Part of a small language model's weights.
Size: 10 layers, 3 heads of 32, MLP 320 GeGLU, vocabulary 5457, 2.43M parameters.
Architecture: RMSNorm before and after each block, rotary positions, no biases in attention or MLP, capped logits.
Each number is 128 + 32 x the weight over its row's rms, rounded and kept within 0 to 255. Layers, rows and columns count from 0. Numbers have three digits each. The size before them is the row's rms in percent of the matrix's.

# gate: layer 6 MLP gate, 320x128, rms 0.0862, rows 124-158, columns 0-127
# up: layer 6 MLP up, 320x128, rms 0.0874, rows 124-158, columns 0-127
# down: layer 6 MLP down (transposed), 320x128, rms 0.115, rows 124-158, columns 0-127
gate124 098:119156147138158131070119131105142192100105141128107168212068131164134092154098170140116129132087131145109077135139120106132154142090100064155109030127084122125154115147156113099130143160147186152133143116149181117141126111090155145106145108086133092111072133102192074099088111122082137102131138142116130123156102143157124161129156170108129000088073125145122131123167087083118121155115
up124 093:104134126134126151126176096130177169138088181130204137200106163181085159162123138118148105118087159103146087155149052130137141113066139094125113130113156104121050186173156131161156092124167044125115115138151156071107111096155091103093116097123124146149079117132095140135114091138177129157191116081109131148145108147185148152148074167112104104096138142077178129147103190140115169121132
down124 094:087081163118140079103111075114099095116073109113122160102097152170100132145111157038146120080160134131123108180177119167166172150121207110132163104133089083142100150143091107109129094141150074078143155105082155082181138158061075141114143164125089099141130156130127131126131090155160090137144135121090149149160213127118137086152135083109048133169102111150151107136145139131169079121082
gate125 107:096130110110110164153145106114152156165138106099118074138087142119080196111153152075114204162142081112181181162137042078044151112150083092118117123101111167132159111175142104091049087161106107153138145121098142143129112075149093146144143106083171136079112117126152170090123173093192137124108136156159098165097182143162163128117116113060152128106167121148133128127143126157130106153168
up125 102:188104096133141104083141103095076129211146152107116108123129123139157149116108176184155090181185152152091131074123137103114151126143150143134165156071110100172183088161128178147120145119181111166119115125170102130184071113093128137120178114117089191172131103198147125095141151092125111163125137192105136132170124097111099152125063156161183117100052159153162108155168159099130116125119
down125 100:127111088104123159034147141132204076115153194094160121123076136085059121153086086148095152116060129123100126109187102110110103155128126144147053115101101103182129098119138124141125156133137170143123050147113157109074136157165180174136142113130158106135104131157122114112164133130126104086194157104119138114149115087076186143150114115148097169148126179113107115148187124120131164101055
gate126 095:138149134130108145138178108109134173154155105140108142133075169150148145099173167174130099110155089121081120156108149164156086135092085109118145118195138133165080166085109125117044136099147157152156093127159143163121136082110099141085076098084132150107131161091106155167124093147069122137212157179133107130130153149115133160134150124135227098193152118035095112136160070127128084116129
up126 113:096123093107105141163086150139121126132161149129143114123123104183093122079136147030172092122100141130079099222088099107165156156096149143148167116125109107122139101071125143171122185170118097126149160128080122137145100140129086147182145121119126118140128117134185137076148118092108158231105114070125144069177143080110171118147163134077134119133095120139153187198166140104146096129083
down126 111:139118162096153093164128151162155148125090185153098122156164174090087106126148140118179101081091120202135087210153143155093134140108136121118101116140122101188190087101116180150123098091097124124161088162066120103047105128112119137177169148089080128123136124179128139078119143126167118152107123135177106023136124111164179111123139153119111094043143124180128121132129116126138092108136
gate127 105:135156137133102150129054122143116138090098079102109098142101130143111139214154100130104128149131146122139108137169118141128067158114084068087159118120091113218105146133151080155074083112132127165142122104052180157132109067180127134136108135161136179159155192122085160141184150154127120089201122111192161094117123168076084153101188109098107120122121077106120152119135131158143099115154
up127 113:085089087137142065111088130105138146140125126120107165078144156078114102116154183158186135141162122159115158096104131169136120042151123168180078068160159110113056125158121145105144137070116147162135144180155143162157169110086137122191109082056077100106133161145162178110119109171128095129080172148100107168106102153163129135115121101105138130145104191152104175133079096111118181112146
down127 106:140100133178120073159135124120110118166165117096104127106162126042121191150162123158140103110127156228122176064127130121110087131098122126130125106195177062133098154192109069112129139139144184137075147182146128184121180107131078172095101109151110092122100124141138137157108096117137193096115126103128144140095140170085165142130165070124170179157130101117117163129102146138118192137151
gate128 105:070114116196126179101151151148082131167169155110145121128153092128142126184162131213167154109157101095105128162217117069089137068093140154121175165099107170142138132113090118073085164130121123093117118109094129163145134113192152130137100114141143123132119118106090121140162119128100156107159148139199165174111102135176088103132105173074116097151087077072086116141127171142183129082095
up128 103:116140152095113106053104108118166124104153155163133191082043171114151159145125078097138176091121142138085133134176122117131079122101088122110095137060175195148107084097118110135136102139093092089124125118123161121106152105101119107094133124098100152113118087135124183157138149138043125116160098132155104158153096092149143198125149205194091105155088185136099139132134094141159139199152
down128 103:120142146129142099099148100124124131099121172125133095091057112178121147136188146134133132101148149096087083087110130072121161149130117097145174127112125144142100061117072194167166146090101176053135090154059130129131144101168110057135115136151069113184144103137108105129150134201125074069117117116147139108103066135137104163081125099098114073119132139054125146078086132106159097129083
gate129 104:136126234106138145111086156132128162100074102143093123141087178162138151160127130156085167121098082136113139095121161142144124120109143159189161123192095180117076151136088162109101154118134169165136148050116062137145129130155104075165112153089091122115122095148101144151149150115079140119119176177098134095111111158098132165095119198096112126106077118161080143110217110159116106118072
up129 101:124126136103125168155133155101127143148132112143124162157097116136107126139100095120134177157089113117106094144144095184116120075107169149097141170086112226135150141144125201128092171104081099118132174046111088125154074143107090116113163116056115094222040145149121059156164193164110175133157123106113142090110165139140174146121124153136087127066128164111114139140099139120140103139116
down129 103:137063078147095115104058111175131082097126111116124184146186156156124110122178128112164138098093097102109059097143180099156154139108107171120120171079089119107137127122121095137154151118119102148191191111129186117179187153137167147159152158117140119144148124108114112160196082097131125168107168132165133146102124171113117120184088112157075187062148122166191115163143121159137115183146
gate130 102:113108091088092082133090110085170151104142176064162159177085112118128175151159147157083142072132145095109177127172112129072091141124123104165065110072135109147132099140124103135105114089076196184161125178117076125120137086134147089119186174115100119126112151064169129123126105132122113116089152161135154099145129132125148116096160120125191094128129182146141113174154126085201066120067
up130 103:117116104121133040133156162123121134102126105046128173134105179096139192135086133142090116095127123123114085131132108159156067119157159165198064096106188193143107072132077111164084083124101157202103123126113105139153151097146183137142112152114118145164138151082145082084123152120101129122082164147111154165134100127125129129170144081153118096217093164150110173125131145138076125101130
down130 102:176152172144106107109081115145061109172177132087123129135132124144167120139095071171145132125108133171124210114100133128082157172164110108095176154146109140119157167140113139126159181112122123141116098121151145099091067159019103128139116099177166127140158141110091136154149165115182141087133158134126066151109080158083103112089154122124119145104167085142114095194115093148168134086213
gate131 103:067138122214126141104089096140143187183081121152058141123120091167144118163180145149124087143124132168102135114116128115080115142175164181145109146098117083152097134112123132145109131096183184138094082167137114103163102104098135135141159087144104151155102182172132141086121138094183116076170225174118137101084111159124119114121145154198169178121130171125127173145112147171175135149110
up131 102:114155129091175100120152178140141103107115115104117152128126127152115146118180153166113150152170134114125172145156135074129136109124075068137132124206118112124154167133079170066143095083102110052127121060135089130184132092107185103132098106127137172129162113107116118163151098121140139153132090170080153135136128086135166162177096134043058122136066079101159159092202162114083105132149
down131 103:115174050150166118160124182190143151141154117115128134113136094125150098175116195114121145122079079129140164111148139109074129137150136083082144108122138113104126141090204174072108141136190167137103147077140072144065136084127138153153134112112166091148104142101129135091052112122147119137071055159138143143144128207174131122121126147110190147195119115144130153101206136140163128123134
gate132 095:192091074117171147100122134120122143161124097158145183143063145111116150116089103133091101166112092104120183095150196113055083126101123141147118110131182135130064163098104108111127180163136177137060148155131156205100123119166165151125132162136175195103141208082070120087139108114146068126143156091132152075103133142106071147118141166110144162138112136148122157094137139160170127118122
up132 100:136162091128115134064092150076123182065149152139122151118058178100156112170121156177116170077129114118118094108100135120140144153090081093112145154102124068174105082125174131124079149120095169118130081108109123141077163097114119137066146078135126130140102150119062093191112171119139084101152144131157106091082093099156183154082166142155197105120145107160150111126108066110134072097161
down132 099:118147089129130149110062115084130109174129111117182140090103109093154144135142105162144115164142109110102140060135126122094122066127099152143163089139147052068052068172114164141106130166110130077076176115074103129160132172139132161158127164105108167127112142003112120118083103118100083139180106124124152092128168133167110144121111173122113188159079124124152149151124121153159097152165
gate133 103:112095168083126142150117158138117169151155127108066121163138131073162150149192117154165074131077134157154091111124160124193181123073140133134181111147128140150171165109095097147136134153162104135154070136176117149173161139121104198076109118093114158133157104134112109129151117093103125135169204193145147087152116203063093094134114164114175115149105147148113148109160053181161122130098
up133 103:138139140099136163127086117124146131172126126119120147159071136119140135082147162144169165129114175119125121149142099077137165157142160132173055112054143119106132158134115121124079137133136095095113134059167126142103136149147100232050115110113078144146142117167051140132181149105178103136129145149157156068101095178128202099076083094106082167120094139130149164153122100103185171163122
down133 103:127118150082081076136142141163125099104136158092120122111115160170088147083099119120130144087161143084093098140091121178111137139125181100123133198190114173187167128146147188110129108107124150175145185151121099050175068109101147147152111209132110181119145162160083086163156158146072051163111162142166088156171091125151105106168124103134113171097124135118151111144122125142113077135092
gate134 093:101225164119098122146149106119133190168080174151114151101136110141071188134117125162154179124189118154132142127125121157131170071106141104202148103153146131175095154141094086103121114168120129141169135109162098092175106174079174118110139081129126196076112128072138147114132149117158128149100127142194092152125154168096125138167117107133143141163141159158233159152135177132092101127144
up134 105:092090138169167179113090151182113124148112081113151087176130151112157116163141205170154109177119127119122131142145190081127124135091133133094132128109063071167143121157104191103079076116163155110100118138154149137139145069120153190076094230170141130165167157109109140127120133153091105063146135149109181111153082114154163107099159181134107091112079128125151123121156087104155131122089
down134 101:094136197139130109093063113144133139157104149124133159134101118114081113166103187131170172124104149120093115140148147113072129099122162153157111091167078116146100150152069116142166123165171150120109128101176106025131087181129178185072095153132149150151212132093113103078108116147188101085113109110182113168144125159114099137156103129152132095144171136183200141141126124099129169168120
gate135 103:118141092144160133139146139128105174159175177163098073139130094169108132131071052086086079146146131147111118137109088147111159138050115096124068112143165110157077136109114122130117138067089144135177152096107147129124151076147081102072159081125176096106118099051098146160095146149139120068108125134185134085144179102120175114174157135167103130144128114075125123127184186101123136091074
up135 105:149133122150154154168164152151168160091100136092135207151104142106120131118126067126140090104154151149125163144101188170083158127204162098151145082170108186110080064088104083140085070140052095113099163113150125108109138068126126117155118113139201091140158110105134143108093123110125110132195132119165091211124135171121144141149097134138115107153115109103104139155106151128157186096196
down135 107:128155125093056195126073152123167110161129127155126107132106116114091110153110152171060125100135181124107146173151148105110123115125119110183114094135119131108135077118100099133137190120133136086094125120098128162152116105124109132115083160181116167168144189036091145108125048116150117186146183160106134180087103161160109160138097128165144160099131133182135163121149033170125086149076
gate136 099:133123117141105160145114209137140124125115065171079089139135110117167105093150175165086132174083109177194105120124108097113114138077120093088162184126152132164130123144140071150115126104158142144071134126144119129108192121226137114140189121155115194149193122093081136106125121146157162070083179110144163191123125121131167138150164147143075074157117110157128146060107134130158146110121
up136 102:102108063094108161135116163117181109161111103100131097173095170159086093137123109135108159101243134085114108102197135100043152117171132086190123175116072082132103139119126124176124129125115137193098128114159123071117073144090137111134093089073120092140076179079076127116169110110122147124125117165153149123169125105122120145153124132188154135147115149144135190131167120115140080134136
down136 103:059180139173144212193112132101174075116146092186173196155118104108135161143147122127093135115108124140141131154108120091096064133144091113106175173100153137200139129164214101151143139088116144135068116108188137156178112125164118155127151068169167114127131090126105101135139098083165134117072157093109090150052150124121122154204115135126100114155144129122119103151107129147128136139133
gate137 097:114141117163129149153121173134095171138160109094066132122168101101106123129171102104106173227186072090140107123117172143125126158151101045136098085101120142194128118132086140107073112149127073117145132086134125108073098166167169161109150117122115095098060127158094144126080140176144099157078097078143127089111120138149191150121130120181118129136152136099171129155092056131123136069158
up137 099:059135140078125098189139191129101118128159101129093113126087137182172151093149157112076155127112105112120136200136143130075066117094021124120121145142174085137163088108130170083103128096102129170129182051145133141122144164133161130135121108103134173152134142113106155229142156120120107184130138140130127181087086098098122069147148103158091149123124136116151157093117140145144125114069
down137 102:111113111066050125129104128163120098189055105143136106125147097149143139108174087106083162152103112085081099113122150120129152180175064072118119077122173140137125129117159138113160085110167186130124135156158133090118104135113183094127113133136115162126173151171178159080147141151118065114082146121179047115132117082159129082092133162179215131109117118121140127112183137118152108155090
gate138 091:168098083146107118186115152148123117119136173155152087092133159082086144126100174099107164107110130160117185099119076140099152151134183143106171093126166111120076076128109162119122114122135188132099147139099137155112158092130057152109137177131123125140173129091120164078177115106125080073105097121168148150160192102194108121115203175059112103095148152105128085131164141048159156091123
up138 093:080147144140096077101126095141121087131099075103128187169161153188103132127134090129157076113129170160145146079088163099076144135145111167125123119170133126151081168178136149103110096121107104137126122052123091066147166156098144127132092122144147095140152152098100140153071140121117073115113142177073173146120120200184072134121104097163101120178067177077169127071105150108132167091152
down138 092:134135146118139137173160125191143177160139146146111118166086090124161067059165144168132113123086167144116134144155079148076177122114142047181160031116156088095178096114112081140140089125128116104145105144137191135141095144210144149121137129177066168102133135179153128126098123125135188146129223134175118121105107118134089117096134150127133133080143107170103130148132148144124094128093
gate139 106:123175075087121163132174109148195163119112103116110092114123164144153167105161114076120144111151179125105220118133041130132143122137093137077095176098104107154150156183078157119119118144119154148153086164164061139176121090140115073122150076159122190142122153191115127177151124121117120128111146151137112093093209160145081134148167169127163175126114147106096127171131089111155153090111
up139 107:103090108078060124207107079129120130202104077110155089151125111117170120127109069123114093111139145148114129139120115091112152107139147054090156113195101116111131131107125147208103129132136101123143121106128144231103175145107190146089110113082132050150131144124153161146118164124078122084164109148098142105122112092145146150119094128151115154091107163120127097101150096050079096177152
down139 105:137118138145163124189096152108091088127130129143070142105116076132169130126163196196150109177119116146141119128172111132116114126111161131219081122116131195050130137155123110110087185130107124078139189101115141083118088150132129180115131124156167162083127132085117148130025125129170147135140134160144169128123111111096130120110060047114092043139094137116136124140095132104133140131090
gate140 105:074157148181201147071108131135165168100101137137139090172114116042173122163161185167125151143103141141142080106186108115111106122064108091159081144115125130152135104154125130094091135109114142164118094121187146194162168124096159074080111220098114171102113068136102108194155157131151088128115190120123164109138113148158131148101164144152176151103139136143140102144103115131122150166092
up140 108:154111172117131121146142096143139137087113084209187097167124121106182109128114107141126141088090101110133035128137171108141145079113120059119109134106173103143150114099174106134114109164095101163076076140168164178109165060117145115157107152117166090135146079115114045166156092134134151122127147088128174128103130110113116099083146170143096140095183156158134091109076091130112181176185
down140 105:152114153189056127117125153102119089130096119127146163149147125134148125093101082123066148096169172081074091113202148060094134065133119089201101070113136129131144095137111126218144140094127064072164128114133117161138160107116144166182166079141119153133148123113149116130076165135147112103135190122170146114111139121092142122120096123154112122071151135111161122141082194079157150176132
gate141 113:048138108106144135122130140153165137111164114127094111112111146145111090136138180173102095148106178137145152157128104103095135127125138110155142096111030079136187108133054171168084042120142125135122166122169150176137143137155089117125139133128115145067146136132084226062136129121087090084146150150122125132131134164140121150116126129147094078122110115138159092105220127107107191123061
up141 101:103154082116119143105133138113124096191224099124086113139163150083146158126088129123156149115158148103170110164152139160162136118125097098127115152139136125117118144181135069118115104113114102146170094147134150190113097192152109138154120183111142184120165183196159105123105094125144128120169138110134075149149199086126198137158150098111152205118148126133211133157133041109130068129138
down141 100:139117157097104142135122150133171099198078116143116065113133128170138083173146084090084162122165101128106110104089107115107107102119101146198130110086098129202191109178112152114111124130099164061124208114109143143147176130133098159101167103105084054094143082135134160176087049143098079160116211130134132115151111138094149114124158141106152133091075145119128136103162111090100148140136
gate142 110:102128140111209151136110094118105172134128104123090093152102125124144091131096160102117145176138192097125061063059125164132129116115081182100148075103122121146118130171130124167133094125118109149126096129106164130125147100188187203112111090119166154051104181209106161118101124136128073141164141159197203138130120143114096157173114111130149111110081158164130142150103085149114165120120
up142 111:181155127127165135148120111142157145099156144135127095093129151140129119118136113111138168153135126109085124106119107176147125123173061109095103143124117088114159148111152143103177144179019134163141137105102137157151118063160146068065090084177122110125188078184099195113132123166153135205145099212164164127172161110072126091149120108113097153120085142138119148076125151123186090109107
down142 104:119116011122158110155120127156110147115125082166103151116133211123106083121070089122155145076158123149121125180132123203115162155165128116092104120072137167168193103148162165129111091121075160177149126053122159103125120137096215118097110139075124148131101140155115119129178079116150098135147143119147169145110146088053113139140096147129070159138149143131146122145096141158119091159100
gate143 095:153178155145171177154088060131110134157153103155114162150115059048117152114136113140105178082065146145184165146122132142111089087125071136083121143051094131170120133071082133132113138146117104139105111085146119163139124137115141180126059157096151160056152155149091152120157128111091097106132158160129107181142152117138142125162163144126110131180144174130097131096163108159166096139037
up143 098:113194151155102091067115156124145165085161099095100110120180136171116146144131153138143144134035077151086114125143106115118136160077056170204093116123114110101144106161146143063107146134155204145135088145116062189099143140107140130160132086132099067154181137137141123094130129186098104151143137109145152091077091124168114085127138131151142137133145137086112118094112156052188108155130
down143 100:169159123163176189140107089119087191069148063154122079143169074067084161131092122144157170131084127155153116111151108135119141128134149169154111129100111210137121082121116118128108149168202182130128121167121116152119155120141174139116118125079171101136154126087123138194093163135070118110138130103167127153097132081154124138103124107159140116085153104119079083111100057155173159197087
gate144 113:081102146147187130100107156140154146159120161156070145160156093127189113172181117156108118158176145181092135120150130122103137111135143142172166137199099149144185153155107067126132070149110229147154072101136124165181124134150153142131090160145108157153142132142116162078131130189153081099119177150142124167111140141140077097052088144143131088100163083147154120127128070142116094069122
up144 112:086160098136110151057139110137126092115153149126090014079097089133144151115104128117096162109117116097111131089099110138183106126081028125132149149136141143153123094117136142073139093179099100102154111172100088162108095141165133093141132124105149157137082165077146127084191140113177136105158156136143132172144129104118119138123096180160121113187212077174162090144089165123099168128119
down144 110:153108093096157120111037114092142142148128155149122055100207095094067122090094105150117164113161132084139150100130171161068128082107128164169192139148113120182112148166139165164085157159118090083142109161120141137160107120175158165151113132117165133138151168111146132099142125093156110109190207109151147155138156171162078111165056143142098170127141139123143079162099139192139122134141
gate145 094:119119093144102089112143096147170127146131104172131135094160113176100133145116132101144121124072114102118101144174133119128189112083108134115161137138155130149128091116059119135104207128193126150081168114164090072138141064108119092150123142142139097121184073089111163163095161125166162132116135196145157199151116162123137116123126108144170108096035161082147223116150167079139145081158
up145 096:080101117120033074175105130112161149110075118135107161139111141133086148135106089147120157067153080170166142103153131114071121174172145156150168117097119163141136148111118166116127089174159117140127101135097161119137144121083101103075144083037065102146169126128115074172146033129142143114110119166113110161189144091144115158110128128119147100181094149132163117089154144171128121201130
down145 093:129131102174140152153147139132117164095170179089119176100205117082200100203079152113129095118144136159120123175114126155100120140155187112122110159140140111173143155097113112107127120171118119136150073129104102140112119147095118148092105072099164117104153131184137111166121204122134123055163146110079144068094169139109238187101140129125150080118159120162122069108132098149149130148161
gate146 095:159169183145139102109128113166098123122134143110154140103147161082134093147119152032089129131244104113147101177077137161100119163132117113107130188140157121121136105085119176102089148100101138185035142139134147140149175093147122151157182185138129098114062174109163136103127126130118133104111099080115116128129117132165121166082144150133111142119171090079115090148143111126155075192184
up146 093:120139114161155118123086179093081132176163149131083108174154216127089100111109096105155188110152156137099151084152121131168082089132100113153175133124125145138119192170158096128120111126176143163177173135153132095129161118086168150066147122141092136208147195158146085140167128130124119107087139155122111170174153148122110094087139134117092089221139158170151136086114081131113187103119
down146 091:088139123165174150162135123144117191156178129125199119052132096115133144133078128165131085093122149124111084112141097128140146140133099163109073145117207100143175096107078153126105102144125131133082102139116146122082114084114103147140126108092145150096106088081148141114179138120103125150140197133174133076096077114118153107090144114137100119166115086067057151130178195231148104106118
gate147 097:152080126146170098143176141114079148159073110125099126123175168193087103123120185125112125101073074156168084089142152052126196116156073175126158080145141152158150136169094143178121152127139137126153110126083124166113170150089070086098153156129112078112122128083165106129207140150144148148174127130108137109119165163114162165128156147130099088203130083097084115131138134108189118145151
up147 092:128134148133115115180122115142116142101160085109125105092109142128181117111124077091102082168086134124048158176120123121181085116086114109148082124115152165110111174124133063129189149116079135132084112154106132095141115138148131191208126157081070166107125087127120083149100136149086150191136132132107117117078077143111085150114125123205125151145088050125169144145053120143154147070142
down147 090:165074189095088131162116146145129135120164106167049116149110149145166157119172123122095158115115165141144139133128117145121109161155102104158136103109117103219159060127141169106140146118157118137153077204165092078152136128160119157085118097167124136135107174092117155131122128145125121190085202074117118121098135090162114056104065080143186130091101136181147139162094124141177172088128
gate148 103:100145134130140104127104098141131147104107104097047153157148119083082128113151153132162195115084135159151096116099087120103062087134108132124123123084098119176165150108072117090111114137126173130138140127134129198166126174156192180159110149181097163123140163139138110060145253109141064148140201141117110083100177139135126157123145136113153102113082105128191115143119102134159166143128
up148 116:113170126135126127130120090101123111123106067102130158156147162145160120128153082091096093147068125173166117148129128151178106151171126134071120125116088144140099069136147120136131175153046107136063076102150105131148119123180141126149054135134105081126167137119103083106132114139109127140189128112094186186092086140166081146112073134133114121134143111000093097095127147119092171162163
down148 112:139127160127120103101099094117123135088162093135127109115114092060070188120111091114095105126109115097129087111139146121123140143139124149158129162137119115140111103180226138138124170157178177227100050156060115065126120123099090169139133085147168198099154124126164116187121156179174124140118134125095136150108146180096094072104103133111123130113118112165173159100066139128166103161152
gate149 103:112180189175109085103168137140117174109094188144094124176137129101138176184125116138132078161118159183083155165186112142169129103108133186166149122140113165166126120079124118169158112113130115106170096135124069133239171148092182143098130126114122161106160095097100152121110161138096097146131161116078092131115110116074121116188160157079164094103092075109110170106169133165152118131128
up149 107:184111145093133136123122152125195161082064102130141097202104094155069072147132156168101164098113117094119083114161124136075068094146143124168119148133118112132087194136128141162094111111089111129123094077056200159137114164153132103123119082087114171121132104113097139117116135181182121111114110095135157111143168134104149214170099116156098141113058109155089165113088156120150135080156
down149 106:080142070093100085047128178125121146124095096154055151167059092133138124167146125104171135129107124145060124119167123090119124157137132159163171138147178135163111135173153081133064160123168163080142174112110172084114152115120173148146113168102067135160141155114111137091198149138128105144111107077135119073077128160119126128195112104137124073123111140057073135100137175113112118135130
gate150 103:132113153161138137198139164167122144143154181129123146130100194132147169131114173132096146078103142143098079087074012142160138147107126149120177096106133115138075121078101073152131085169125135177110182161073107150134168116122136164120147095141177149113128092082134151104177165177139058145130138144153079118128190163148141120148101079139112174100138078132133148154132107109099166075103
up150 095:121078079139164087149137253195103150102089085164141107118136169168172102138128127157120104050150100142088144137075107088085122154122078072074080143130092147143082100125114124144147104150128099125137104110089130172089159149151112113181133115140128138161157089096093078138144129130071050156155149155098097158120105152107088144141104145114108108101119100083155163132145073174120128108133
down150 100:133133151050093153107075036113087112135132141072170173138150092148113125190115142147160146199143168111181139127170132180150135121128164153179146142105157139162187148134155152096114118100127078142085101130111151104123088098121140127145129096138117088087152253181128126103094176176146148119105128135158114132101157130160139130133081153123120151193096108129158191115112179153119118126119
gate151 106:134148090145155117153070102180078129120103155130136137153161152121123060129166141128134161101171139171146118120095083128055106150145109172115186098115117149135171130059113091120130078111139126156100113126128124182170106153097130158161175177182128156086067140158103146049155080095155103123177168119120143139119109146152170069149142143139254126121105108136121152152107153145078104106103
up151 105:158127112079132131156098129156111138132175142154128147175120107183061127132126172110167065107169139167115053138140131107143163184159100146115160140150125210177126124079136123123122159174143142189126157098169129104074198090119118156120158082098072104174069178141116103150148118160109142137132145114085139151100137137151130112115134128163153144214100156116135073174145079069162117116072
down151 103:100127128144123054151163082127117155126167114103141170139162146183148147168159110110087055133158119150153146161109129163168176132154121098132136141114178106125125094088166113116180094106136125101110112134106187107201127107062116134077209151135138116110100099153174159138153084144156164136150164147073122113089154082083135158154123160177145106107153163179160175126120118166064189157066
gate152 103:105121072100146145146084126100128182137109216161105108148139097150119149143148160070182104158129123159155074153174111134182077112077096116111151149083121133161137142192106134078080162065090146125146087181164144165122184120097141117100178168147178093122142119123144102079131119174128056072121131070165129100113143097133116122138155148132148082162100143069163175150127089101136144096143
up152 103:052160138116146144164085122136126110162131106132118102165114122116104125125171149139183089082084134114167136134140126151131148111110105123198076103092118130119104161129149188171089101164140169126107120124161179138091154118125116156129159115134173107094124143158095157179102118176142123202152113128120118136118116142186150086069095109075115063128162139092124016133151016121176115122146
down152 101:137154040083112127141176156105144079113126126135111094120050106134140108116101151098113174101088113100114086149165101129147177123146134081117128150153096192085110162131153171107097123152098102135086131139103103116094139103155121182093131110157199140090164156094064132121125111120069191125151097159112091125136092140174096152094228093144141173122144129074153094125117145144197111158083
gate153 101:145131123165179160129090106129077104109141139150147094200103106151159147131123140135098145129095151106071137127097183148109125127109132095113109097099138102194102125090125080124053173150149144147157153183105129102146141136134148123202120205099121135095122180056115192078168118152181089145125147110173128169184124169059160182084154170147141112171109119122114156142148122145113098061100
up153 106:139171083163138144145107146176164148159104111144155146120187152085099171143114153137150074067139085105057126128119104120143115209147108184159054071210197099107123120097180164053164116121128117101064126175102139156112152094139090133153117072092107133129170114112186101119156113115114146115115156091127109122088115085155090168124158123104128098116137129124073126091114094112098136131110
down153 106:136143123146127095117135127121168195073071144162150140116109112138127132150157129116096122116042019164155134095112140125164095079103124149148123111128141192082111138136151122136124138135119148142149055142070171151168095126118136084127159127073097110135106192127152121108111144117139144172154150084134106125000156117089126195106096154173129121155135145158113110176105133163130131170142
gate154 095:115142122130164148050051123124098147181120081140066151155114093118097214127140111136119124178150150141140179145148035097104139104079072137081124130102146116180114086123127129112064087136157096130136132096106075148145148141131127132121066099147118112119122150130137160054120131149158141124092112151173113156159085180114104196100091190141154109148170154119105156069097125148074122111133
up154 098:130092157101100115140095148134089131174139112072113152187031147151189106114147131180190140120189102109108151119120097122122119092138123085213176149149113125121181174097151115159159163204121130130128117085139146194147149126122099122123097101170137131112150127140127127153021125165109182152130149180124166096105112129112117117127143133113101118122070169124156100127136063105095157107070
down154 100:171145104153132118104067133067110134147142095112153141145100160113174101080129128174189171121166163106091204060165089123108155112106079116151152207089083161118150076113107097160097132196123129130113110178110097115115126119132126109106111161140109095108142161154146140158100125150090153094109102168134176150130141148153155109142123172154119142077061091124097090091124138072035092101088
gate155 101:110125159172109190118205136078176123129180152079106118098126118223087205141136130178091146111102096171136156135154088095123112118144117060119170145155134113116125117112086129102162137145133084160131138086141153167101134134101176103093138151076153149114104136130154152152128145052128121141190133181146085166149141148084144159113077148090109153118126116163106130063151163157135107072064
up155 097:126149134146129129179163161170128124074110098124109170133088140107158078110101102138164147152101083151170081150166092105169119113184134092152165095167147079155181107045136164196178129141122082100137112134106143203156147075084153129136140129128111106119146150114102153123124103092100085119082165149122134082107093180153094188114107154195165128125072161100101117075137080158161156165160
down155 097:117099090163084126072132140104124193111166175160135125173109096148047109153182136073078150095130155161154151107213127139083115134141128183045048135178141112129142109097129086132099104144184123139089113100113142084162126125120124134146105080123131114163137173080161082052106135132124148141112110129153144176177156123102108065138169133110070112110102117138102153130085111096136096133127
gate156 092:049131135159152153149073110132147119135114022112178110064134164164219143164117156164135150160143149099122117136105142139143162144166165134118162064118091075123074121114123167186109112145109155111107174092101138139149107126122150112152125178138107182059134074074119196100148106164142082094116134144123149109135078155131195154176148128110082155091129149147126140143151137135128077106127
up156 088:141152146152109114118129072122150126106091164131118161152141171172171136185112159143121159134048110170177114142120098092162091184134177102148105081108134128146138162165158096169185125131116090091134178126119121115197121061090136110109099090101084150145171114142160142121083119116124159091042126138108131086138112110131197127088118118083181137163108116115079166082146151143122131167225
down156 091:158132166195151170171132130097118222082120101093129119098141108078132147103165099156149075125167141135154158138155181128104164139175132118139108166152144104201090131157114092150096175118116080148195108110144176123098109140116084118168161067109082087136142199163130157091108121146095150157157156117165123116139161201106114111139100116141085069080127112135126087191088113158130156145162
gate157 101:108113175119178140059123143192049141142122116134098170112128085095090106152114094156084131043141163102139158167142138139063125120151122100139184093075168096108136193191111160098116122124137118120151076130180141138167148099095152178139101123111174182096147108147184141131093165150129119092152143151132089124129172153200120156138159115110131098129110199133099143108066164113111160118159
up157 101:137149137099167046143124090092132158168107100153163110163107091092151141135109098179117144186145163100120112113134093096227130103146154135154086080119120100151141135161136090130143105107135168156155136102146128100115198153112160148134066112139101135090133111151171093145110251056100152154104154164140120115095065138118111164069082085153108153129136145163147148129116130189109119138167
down157 108:077161087159110110121165162121129118136106142144137142085115138104128139116130159138129072173121130124136133116172138095159210173055139112131090136131127107125157118119163171123127184162171133120110209131087120153132164136176151096054159128139130163130129155120173128108154206107116114075099045173168144102143108134112095106166134111057109091102167132091222153123169181134118100134173
gate158 101:133153092144117108095139140119139175143090087128131097129105081107111123092164187180135088128153142120146114117164101124157123143103167105152115134106123111159107095099045142186098133099191118105164109147111153180124100137204142077135071196162164127073132099115072122169160182161151121176135138092164217147078157125177177134151152161166124044104161128123095150121145131105145150122141
up158 111:090130157130155145114170105169158132093152157117123119132137154158083122150170127079166120124101137191146136124126071122136091096139085169061123128159070116142146180133125115105153172133155193142148093129121116115136162145080050109094183129121062190128110113154161145134117053172029154087139118155106115133149151126105110179139132154065106104113115111116099184082132200104169097127142
down158 109:067096152078137170110172147200180131109165119133146132148120099179139170073096145104158168138071111170112114161149144093123119201145066180113135119120142163180144060140140107079136105182105150151125160151092174083097131099098157092125089145153124171130134128153090137102129141146120113152107148134101129152034147110105135140122077143100149119111040066188145101127101138135163150137109